{"n_layer": 18, "d_model": 96, "n_head": 4, "n_kv_head": 1, "head_dim": 32, "d_mlp": 256, "vocab_size": 32000, "activation": "swiglu", "norm": "rmsnorm", "norm_place": "pre", "norm_eps": 1e-06, "positions": "rope", "rope_base": 10000.0, "rope_fraction": 1.0, "qk_norm": true, "attn_scale": 0.177, "bias": "none", "tie_embeddings": false, "parallel_block": false, "extras": ["capped logits"], "init": "uniform", "init_std_qkv": 0.0435, "init_std_o": 0.0, "init_std_up": 0.0435, "init_std_down": 0.0, "optimizer": "adamw", "lr": 0.00554, "lr_mult_qkv": 0.5, "lr_mult_up": 0.996, "beta1": 0.9, "beta2": 0.98, "lr_head": 0.0103, "warmup_steps": 320, "schedule": "cos", "final_lr_fraction": 0.0, "batch_tokens": 65536, "seq_len": 1024, "doc_mask": true, "train_tokens": 393800000, "steps": 6009, "dataset": "wikipedia_en"}
Each number is 500 + 25 x the weight over its row's rms, rounded and kept within 0 to 999. Layers, rows and columns count from 0. Numbers have three digits each. The size before them is the row's rms in percent of the matrix's.

# gate: layer 11 MLP gate, 256x96, rms 0.219, rows 246-255, columns 0-95
# up: layer 11 MLP up, 256x96, rms 0.195, rows 246-255, columns 0-95
# down: layer 11 MLP down (transposed), 256x96, rms 0.195, rows 246-255, columns 0-95
gate246 101:480504496447508481500494556526528518513475493484460504491493511506455508433516504550486497485498540513429510522511533472512495503489482477478506489508464481487449486484492467539466503510526543510537534488502524470531496509512528524512506475505503502512483486508487516503575491528497475493
up246 099:473458551517508464463495511484529480511509443477510512539477476495445524483490476451541510511485495528531510481492550497527500507487463512514470518546542512478486482503560511489490498480473523490480496489500483510484463513461480470472533513474493507513498498519505510463490476456477535507
down246 098:502509476497485495521508491512516463502523508549480465494493549524517516471505508515467482483525502488487516492545494510489482497492504482471593450497505501503502525490421491540483463518515521502533485519502512512502527481534513529501478464509496538474505479516496538476544464508470508459
gate247 098:488500511474485501449524520481507464487485518521492476482504494488429521489477508512518499524518500552461488545515485508518473536481424481485487505516529516514506494537524468495481501538495506527533485463498489466515470490475526479502536486525465518476512494505466534470509516450514525545
up247 088:437520529552487536496499520528525558515473479484528510522472527547546506492509502486492450490524510478504493516502517496493508539520514502534512513477481455468518478505483492536518512452461528511496506505511494535464518499515490511484499539560473504470504536470489507491488487535475532485
down247 097:511533476512481471504475519529516542499510536493513463512517483529464466497522503474490491500546510539492515495520479508497500501503491480511471599486505481511535508504505450488467520504494508507519513464514519475529543514455469472492492497496508494469509486519484521519550483482518469572
gate248 111:549482486490452487483482468501479495516520497529486496538485443518489489505500483533498541503476539541464503477479460520545459534478521491449544501573506528539497499490478494486480494502507551515518467459484477530483496517497481508472518485492536486490505497512494482469535511501485503492
up248 098:520459541521504469508481513515459477453485540465495527530467463494474493519489437447512527515453500507464494519513497518539477474529483494493523485555511507503498506477478519556505529477499493478478518517480537476514482493537507527517515492502497478525513470491546514482521535515528497493
down248 094:523486501464557463436492528522452580503498498492477489511520529496515508489511510521487469484530483444498471498520519534502519467490514528532469553498486506504520515479489520525458511473498481484512529494475473496497497477478512482491459482470474504498493488502508551502472539502532489478
gate249 099:538485497502497554504514523509485503461453514500533469495461500508484488500503495508526485503468502525487506497489455518482484525455481470472525510533534532550509472546520465494491501494524493513513447484494500520506482524505504479492428476493442489501504482523479489514512534493451559512
up249 103:518518490504481511480503492495511497485526511511526490518454500493479519485521434536501541492516480458537439499474489466535470495486511522468524492526491459463514518533467514481482552474527516451489510506445518551515508473529505498517496486492496493496501509523462483481511508481441467495
down249 104:529470564515508492503537475515533472515506523458546515485476485456470508526486490508511521479486518513490458460445515478500488513468475513535495514531490476515508497540501532471534522469511504480520521516480506499530534532508527460465529519508492536513512467513549521462483489493524466497
gate250 101:513503456555462513524498529564513507488521507498496511525484475524528486465553500501539502503512542519519492554469495509515511493484497492529508515488449551485498490511509486504505507491541502533514490528518471515516508486508500491505485471524492474475505540472449503488480521412490515496
up250 098:538530561489495506512448487500536483482517516504505472487530476491509485473498490555512488461501464471524527523527528466489530535515520520484490488473539482460466461496518540507474514505441504507486490542497490493522494472486487494500485465510458481505533494463545515501512486495519553506
down250 098:471507490498499485486473494535495506531473487493554465514507498452511545513490472502500523537513466504501491475549491517510478557513489513477552495502498521527518520517504478485483500506497471486517511493440491496495501518528518501502460493496509487534439516493501465467439508541554536535
gate251 090:525507540462459497522506479502552505503484463496500493463471504526469522488478484489487518490475512531481473476530523550499554520508451501467504541498516545544504514506523528487512525520519521465494504505511492523499497561472459475490457501497479539547531469492529517513493480510479523507
up251 093:430519482529550512485510487554485523524520519514493501495478490499486510505512493487525501540495477465534540519483479515495462485519468484489492521528506517494537450505496482509495459481489487533512506459521533462494489437512504533539495558493493502473470540518505471487516522488490455506
down251 088:495478502534513491491494484479513484551510523469513551495487480515521530489512464492501513518488531518500506476472480507496514488484475491491551514557499493499490523528507469487462502489499450476468467446463532530527449453487503451510517535479485491492544501495484451498467464532488499523
gate252 108:495494486492460480520467543529454505508446504512502513501518485500474446474542522483517483488515482524484523508501515495500482527486491467496519509530506535495499476498485503496542511469515559551487497506473522522528485503453495517483517431496481564472482470489522496459538492468508501524
up252 108:497524459488516503555484505529559506474504464448501527512486539519534471453494504489493519510499519466461533502471525513505521500547550463560502489500488507490506508503512502493471493482509488530498494505501485482523505482451486520492481547529513486538508523515533499558473490475472515475
down252 107:484528501495501555472504510472485456523545483462499482474509507511462496501453517521524513519519499522494500487510489445470494499515502534518507460498525467503521480528528468526509434507504499439489504511528464504506510524480530518521524490485461526477505487527555470473512486505507514558
gate253 110:523562527547505478542522516533497517493517500501465491503513497486472508441473464490524499495499544488506525532500483484501509502521464528504543514492512474487534456493515488479518492520490535491485463507519499507554482527483528501547517471491517530530487511502516527459477537456474490553
up253 101:490512493514560521508489511522508501486513475502514510489513529482506481492551512425491486534545454548484537494485498496452543515518484477484479506574507504498513499511502493532495511495495537469506461529515517534471502510533504492494483473492548498457501470478492497504518520553484475517
down253 101:460511508546466482513488496529494475521517523547514547504447496503529462466490484532464516563480508469498519503506520495487474527503484487536515525451505492472481545479497511498504504529504501478466511501485474523450516501486556493511535486486509519506474545487500501457485463479504485461
gate254 090:483497470501476499484498469530541486494464528514448545482477552474529486497536485528517470518505508502451486512507513509553503513485474478515491517517483536526478525524497476518506517483477480542505507455524521549566505550506525512485517512485520497480475485494542501496517473508517538467
up254 103:499470531560487507512495479522521475580510488501470495520482543513526504470460463475489494496502529522499514469498555511515454445500483532525514497488491516513501486489491489464444492477535502497491537489504502489495507498501479514479456485476494487513468471544467489523503494564495500489
down254 102:465507526545516489514496504485479504451523467487506452490544478517502511509461476471489475484518490486528499509507490498477505492479487455493544451531508534506517469474531506500522507481480533485457506497458473449523470465520520497456524495491490492497486516465490561465512530489542478471
gate255 092:507532528483447528517505539531525505512479508494476488518497507527477502527514514525517465515514442502501514510534492494495507508474533524494520518474542468481539519469518513509527506473451511524511525498439503468484461496485448514452497531500466522497545519498524487488557492494462487516
up255 111:534521474523511471461498461522522513485492478483478469502531521497505516459489492506506556495512498456541497510533514499496552462469503502454496493523480431497492473504509447451498496450495479487513470491499517493513465503481529527530472497472462511523482505541519529539511513493475501516
down255 111:497456496506521492517485466482460472500561517489489545509495513497497501517453486449497541495521479498505492562528497512529486505552474466517481479495498517531519508486468490531522515483474486504493489510464481559452551508529497522513512515478532494520500515447504481527537528509494507480